Each number is 500 + 40 x the weight over its row's rms, rounded and kept within 0 to 999. Layers, rows and columns count from 0. Numbers have three digits each. The size before them is the row's rms in percent of the matrix's.

# down: layer 5 MLP down (transposed), 896x224, rms 0.194, rows 201-253, columns 168-223
# up: layer 5 MLP up, 896x224, rms 0.206, rows 202-253, columns 168-223
down201 090:507518499466499436515456515525485501446485484460491379502485465477490493522468477446461476484519572502448406432568445478559588464469482454491554479548515437425476506499
up202 090:513541538458529480410481452420417482514473515501478447589569435441477529466513501532503481440522482452520529486482475482490521553526475428521521537571537449511487513570
down202 109:609499467499547515465490480492499454478512560580442463520502538432496469505429505466487501487530503506493535536450560486512468533533549460491507535620525508486413535537
up203 113:536443545562549438490484540496595464485500479538477516465461443440520475465502566539498496496514555507498513521503551504474521543485457471462570517477524455456466515474
down203 117:443448461494496456563544515547495496478501560501537463502520528542487477527498461517528521548500475445488450504476419430555525431568529502559498502520508503492581523465
up204 112:515577421562478456550507542482489517472536531534434483465529511531533577519464518486513520483526520540472454538569443584423513484548560553553494508481480602491464480480
down204 112:445490507437462558466515504516466546553496537397536551489573536486545501478474504476492467596508450543456514479464497560510443476492555519469532440557471458484449511449
up205 090:577541508438530516436569455516498437442554510508544502440490499510507499471482532521497520494530528517570443479435519496473521511426539539523565516531448503536548475562
down205 088:452521466472478504503454531541516468478515496631483552455552484546486443462558461501518564437486492559532520492472537461520446453549524502506569459519457543448508519439
up206 109:493559510565548519453550531523444475432483502578479446452491457561470465553420611468511480569481528512477499559500519475500509536509429538479558543478511441484508528515
down206 115:465581550507509515495497495424537478506470509511506471471426530537503495550513524482468522561455554505540508546537458506546488447497496467425483419488509504504569503482
up207 119:554460521445521542439542553463503515525564489451466570530522448502562460508493483509541504473472573514457497506518535480456510562472534566481484450395508533516500464461
down207 121:476494513549459537564458461588517471474536530489505529554458577540539524516574536528442490429496508431515449482481539538440509492440520492493520499534548477581532489505
up208 088:489512513488489479531569473520504476463488493423523472496483466475480561527518421560535487516590581396525468478455559501464511537514420439414521553515484446485560524581
down208 079:513515508545385509436495530465487449491511465498541478521532562515511504570508556476471504459500450512479509514496452506523478483514615490518512463503538499502408478475
up209 100:547544463496471493457489510512451539470520543541527508548634449541494488468452438461537533513499497513491507508526488571512491500552454546493574419537527537581542396515
down209 098:494593520525496513534465462578471520533484481435493516465487456414480499521571486413466530479490520524474493530545551451484536548482434555430539559495463530478498450512
up210 101:495533554437555440449426522485557481557574485497506510477488514489489499485476493567473499552448585479541527559495508577504572516469460431409502467514547458470552541489
down210 103:460454507569456477571526515540499512458512452540483446436459490449432521442514553503518492490453521477440455485490477455520516454482537564485496478467428516519558586556
up211 106:546548559560497467515544489473473510412532482471505507503472406556487528494547585477521395519483553553472490496486501522425442488548524482457485535518484553409469485520
down211 104:495486528535520496471499485495521461549435549550510447472481577450499563468500371507454555469567509443479489435539561548485526474547439527440523521487492463533490478458
up212 101:584490412526519518523507571577463506464494454505543497466432492529549506490565520543446461456499515482471448493562425449515492413479470513520481496536483495476518424495
down212 095:459528498533496503482570447480561532512470630547457526487506436503424522477414488455502499529557503503512521502438487471551548537548586460518523527478573518569512471523
up213 112:487442414486496536433503477505454507545511484493451476470461457508469507465556558475589472495453586505513476458452510501453529484517458475466420421411556486431541459546
down213 123:485419525514517534504436477538536493535540529469475493511478478474480500549502531510389470508457476505469498539471547531468463511522508451517540507540399543483495547560
up214 106:509441508422516449497511504514505474515509507482465474496505532434513426553511516444554541483488522478482438530496575618565516465485499456497524523510513481508528537507
down214 092:513509448538474538509578510506535485510374496516523487528494523509476462492497537541550549499544497435520450445491524526511503424520457526473507468506560484499492518528
up215 110:508485510548427499550566460515528495501477514577494513481470419438552552494444549492455412502502539488515506464555531516467462400463517435488499538519476531536465456444
down215 107:467472540496427454494503515450495480537525630551552486510532510444491493478475456517510489461449506496539477560466479440528491482507466594503569467498498461536476460529
up216 100:481526551496469455496447475555473515506463497575485470511549515503544485563484533455514427573495496409501432531456546575509552567510494473510512493585534525479493494563
down216 100:399479497520476487574540505485544452473563576454436595523546453510448464454520557539488492429525487538509547490519482457520475535485515473467463512469451555510474521505
up217 098:474533457487570459502443459517544467506585492521545565511545487432500468498510492495463471448471434513533546524494512499461523427473524458450473458493520462568465485494
down217 094:464556437520431493514529473421545466591425503541471506486419449552535486506488512478496504523521508508511469491498554500492413540548502517480479504491478392464457512504
up218 101:512494497562557533454443561508530452480481457495441485550536454562490448492475510527525524512500544524529442536471459488517509473511555492492458477442499483478478462440
down218 105:455598454502533581433524522551525562524466419488500469479522502494526494517526476500557521483425474448507501516441484591533597475529486494489520438507454432573506558448
up219 100:492494455535488498515486511486466478487499593459529518462408508454502501507535472532529456439509462522514537453489515530551485438508503509460476439489538475548496464451
down219 067:505479569438509518498496518506507512515504448446472573528553516448409524469526501437456477496466481440513495528507480446502476538461488480524515488514503492400498492513
up220 095:603464532481543457542501520532512442468436526527469468509463505524513511528433503502510538582569486544474512460447557506536521505493517492472450493557522487562462489480
down220 081:476494524479437401471477455540495539462489498507489526534509429531529528469415474455496518470512520486477483490560514488485489485471480497545558498488536433534471456513
up221 106:514583479454496437477569469487547498495466428512526572513547504465513504523556588484545504417514545581464482467511448515526464501487565449467485525498575539553504557481
down221 116:494458444484472536483475560560534537525485479459533460469442506487507503540459483549501513478459483469461558545443499498499489507575478477441458583484509527484503466576
up222 100:473530445461512484509535544530485560495501511464459538448494460571487459481444476431568455521490503479456522517518411503471554530485465528475526557533516476485517481500
down222 101:559529569461526540518581441508378485542444543481474529458441494469554471467552507522465487584532511506517488533507543443539493561426447501516448471510511516457490502522
up223 113:481543494554496458549494492491466528519455503521504501469487456464546538523495506569523526437490485585539568496561480504522470477487547559510506512534503511460549504484
down223 109:505526466496469504525449509520525419484487523507501565447533453539472520482479483501515525470516488457506389506465482501518461451496479555463469491513557489494513553509
up224 094:466471445455562447519564434448493429502577583473515484496557467477529441545433479487576540542462525526506516526453446498521575548521454480488607468504441553518486444507
down224 095:491521497436518544489503525491453384470470451509459479466561537518519433478566496508446499455496485519503482493502407446515478537482468511495534516383509519544449519500
up225 099:464454476467480545505423516456507469493490476477482525459602550400524468520499597583454503494454484464508452496491496509514466468455530500436449575492514509475498550518
down225 089:502571477462562545487504561475506471482469438406510472460496561478518514516547412461468470495500422419431480485502449506513549534490495580518448464486509580461555463468
up226 088:492475476508534492504463544523524503532526565481460431471493473533530501535419415499446537429458428452456466474498484434453430505504521449562510435536443530501467514485
down226 089:445542474515539497472455486501503505529524544536476495450507446458458446496507512491498517458485421494562452471428512457475534473479545506471529503503456443451525464478
up227 091:495445433529446487555482563483407555493441534522520516489522421528526507487458472514443528551493489540449591513520574505504514477477556486566502517510507490441446466443
down227 085:559544526466531521556521428533464589470544491437513498513587480501531522577521436488527465476508488498509490531520492478497513470513467466566485477573517511522502505469
up228 097:457441455493453522564451530545549487592507445458541542587488442453534486568430426513505445504514463455537533470504530524410508499500477571506480492446522499565535546452
down228 103:578490556481508485526427469527485447464480477483502549453491550503509507481565522542459500543432501513487508486458498588483493469501449498504523425487494503473502493521
up229 110:528519603560536451577540574472465489402483548422485528484444512490511489510512493554531546566471519498525470490483505501533497553540473530480500520485507507512436445537
down229 119:512471559465535492470451529555529537489488525518513549388504508454516559535538469474470433481524486436517439532483480426491497521480507547502500527586539467525531494488
up230 106:489506513494549514471553543413507486479498517501460508520535481543487465515481525501525476499546475520484556511486501520470482483500528446471483464456529522508509528602
down230 112:478485505463465548500528485523424481479533541509528482458482480512482582477425495441477489485510500465442433464413532500434514527524561550538532548512429460486465512513
up231 097:602480517511547436518528495497520533471457486462549522515468503539497481505432446403474480486558510501466513545474568577462466493493506533452524537548548482537544462473
down231 104:522544534515480538436531437506458456420464440489544498475466496470530528469458486393447440590500481449446555511506484544575571489465521483482567531596547507481573509415
up232 102:492457445481504518493515513493516511554480505564491490437497495493548476483496523514456510582530516587536436484478596520490547467540461450537554589474447540542510583489
down232 105:458447439444512489445484470500488510541513497530476474524523509475502529447498523426518526493513480520526529570493495529470506540481480483555518539547581501580546546566
up233 122:439471511501441504523497498491486578512451555485495466419423511528484506485524443553480526512545528531527455486521505491527461500524446513502527574503407465500470504520
down233 132:496413513494376460483561454489477552530492472509468445525392527516557494499480477578468529471483523524512511544522475447503532460487576487537500539498459484510482490489
up234 096:534465389533517445528450484500546533501485464559513536522432491545576499444516526514528464571480532557522466527541480552436595508483497540409450476564480504505543483434
down234 096:542520530518491561526534474539484480561498524461510505503510522512456508485570516560496586457450482504478443474486459505501497525564490452540507485554482426490519558555
up235 097:476526464537526519486573495483497504505491486499523472426502524554493511444549468524483482457465503510477444525449450426484471457473480522490448467522542492455538531564
down235 098:489521543522439466514514535450509529446493493510502435490443471473482508552469526505532482514421540451518542476572436471431476555481534527509513502488495461453493527497
up236 091:531517542536421501523504549509419525595517523449438495528469543490508433499511505497460585489472506573436518509438493542416475552460506563472475491456498520447521520538
down236 096:540451451460584416497403462457508472499490493430481523581513527455554547515509450542517458510511542532534546498483533499509503480500538482490454480492472557430474439541
up237 101:447485474540526502494486467429495505487503549534475568547470520548522421482490517496498526469555514539493462499500553495490456524510493522535434525532507511474515566574
down237 092:492477461492464440460502509472526526479431487483515577527486522511606480519556555463563509469544440484526521504565529479476475505402473518494498484428516510505489509496
up238 102:492479547515521462439472482441465453518547483498536534526519506545450490547497512456453468413487524505535484483502503528431528536545451400502559531468531511527500484521
down238 106:510539468455471478459505544491489517494512499499425439536486551469480520519482571499504535484435518462461579505484537566479464490475474522402568510474553372505455528590
up239 092:556538514497524488564506563473569565495438503552562542397504542512485548438422464509511502479461513446527550485482604495495556418544467526464539510478534585529456520469
down239 097:427489470499513494516540464452467453468441452492465495492536503499465531462452488520549555576563502484491541537479511526549475515559464475444440549512460539551540460488
up240 111:535542481420501512458509546445449539529452502520540448556507421501594551512553495501544480537463547547499541512547450502461537525497490461514488444457520510508481424533
down240 112:479487477458558510505515523503646481526433548508457452447526504434495454513443441546519516489500517525530496483491507483537466492519514507480552540419488427530496511492
up241 122:456592523527528450495507474523502480535483511520460538537568425490515477547515538487530461484485576495531487566501480535474516462480484527440527477441501498512497413476
down241 104:551606483542517473473467425481505469573473523567522462556556472445493481484464499492565518465481547436534462505506565484494450518445424616556456443481523478517488490500
up242 099:470408486490496530508579493493558450471536455507527508489545554460446530460504474514570507517488435504527498473511547538513511505483475376449459534515499540534551522481
down242 101:522554543521466498441461511495502475535491584512482510488539543497506503459505467518477449483463505535496482529518497399477498488498481498540509482460496563540492557540
up243 107:557533445540544429445503493421470510520508510468593505515528434551486559453464482561496569425499476462450492500484490495514498555544466514521490546491559523442507523506
down243 112:507557496545534491451446486555522499537443480507539506441481538487508585422564542558440502570587556518494478562519549468527553510520468500540431566520392523498462504458
up244 091:485477530584611479512519508486548536521521470489490555517513472523546528499461567553462531506521423510506488518477494496530467452456482405570555454494538602442499467423
down244 096:524478549506484508433481554552501504536548508496507533448507481477493499627491548453509462470444506489450528425466526413467508467494563569475539509491511515459454573499
up245 088:474485484509475568487420479510483528504501518455537472541510491522491515474533460534562514453469547435488460495520529490528482503483520431513557563484448493520415450478
down245 092:478604481480521552554490567484517518473417434474535523537508492459502536449477452440588532500511509460466496601517505534551516516494526490472556519496589450507475396472
up246 087:540517387491454532478528492539450544453475504492438454530458494468468512505465520519481460515475469533537465469505458511438424549542410443529521562493520562450463564512
down246 099:494518445527525541424484522534543515501490453490478494499547465536487519445515507478489500508479443505513467493496408484462575496546501492565500536521487439478487478467
up247 094:513454585457524509495510447479523540576481513482518471548500513468511491497485491503470444478462506538472468519492535559529465492510523507443540513511484584537546511505
down247 101:483491503419528474540538514396450469468478453441483480409475491514511477434518454507477523465507431492514503478406452470543472523463548511490502467443465517504523463537
up248 119:546534555566452513505506563482370534471563578489542449510471520473475482525465458434481564491503614502522516521491505483488479502490526517429590510515545434465504457566
down248 108:450486479511481503460461437548517505449537481419523474557523531444407496480494575463504472529462437496535476446505551531512469497519528539573541443510475519485483489468
up249 085:498437527531440462562503496482604507484521514510435553487488532443450435555472532438476562553468566454507478574555552504493509560558557473434503529465467546447526450453
down249 092:468533466472481422516464491473557532487511481513393556533474551518443531534511579522398536509471475543537548458554541489555491552525557475548442545457496431443449533400
up250 097:433540508570542494432463495480471507492479553538501585522471518467498495539474465570496410495484466498469591529476542512520476566484564464493461550432517502555498506534
down250 080:453533547472506502521501495477521482614454488495482496518572550478473508453517468492471462532499499423447422462538446487549512507525494476574525502495485452467497437503
up251 090:533529491485530484544527569461364518552434472507518485460483442411507483468479531487510552422447470469463579541463502492501506493529486467467480458438465546508507476492
down251 099:558518500477536532514521509500617461465512519541456465472426472569456426510483493472488482468529522493505459445505563450477515535509538477484590498514478466479478504522
up252 096:526439507472479570517535506510485559517536459456514452509496430496533521472467416380486482540534506489484508467406448531525516457480558490499508485521469539586467456538
down252 091:461574518501549539528410581583486443469490597502494539456480466442472483477511549541514555488472502518510557546521435550507469560512534478484538484521492557441463479473
up253 098:515544533547524524544516573553432478507490363502526573473513500483490448503496525481475484546487506526469485519553468483481559499493479501454546520492562486501535466482
down253 092:538578482459461512497532510472520510521446452458434514530542533549473530505558487388562505505548447435467441477494528484517512483527534528462512470465605504560545505463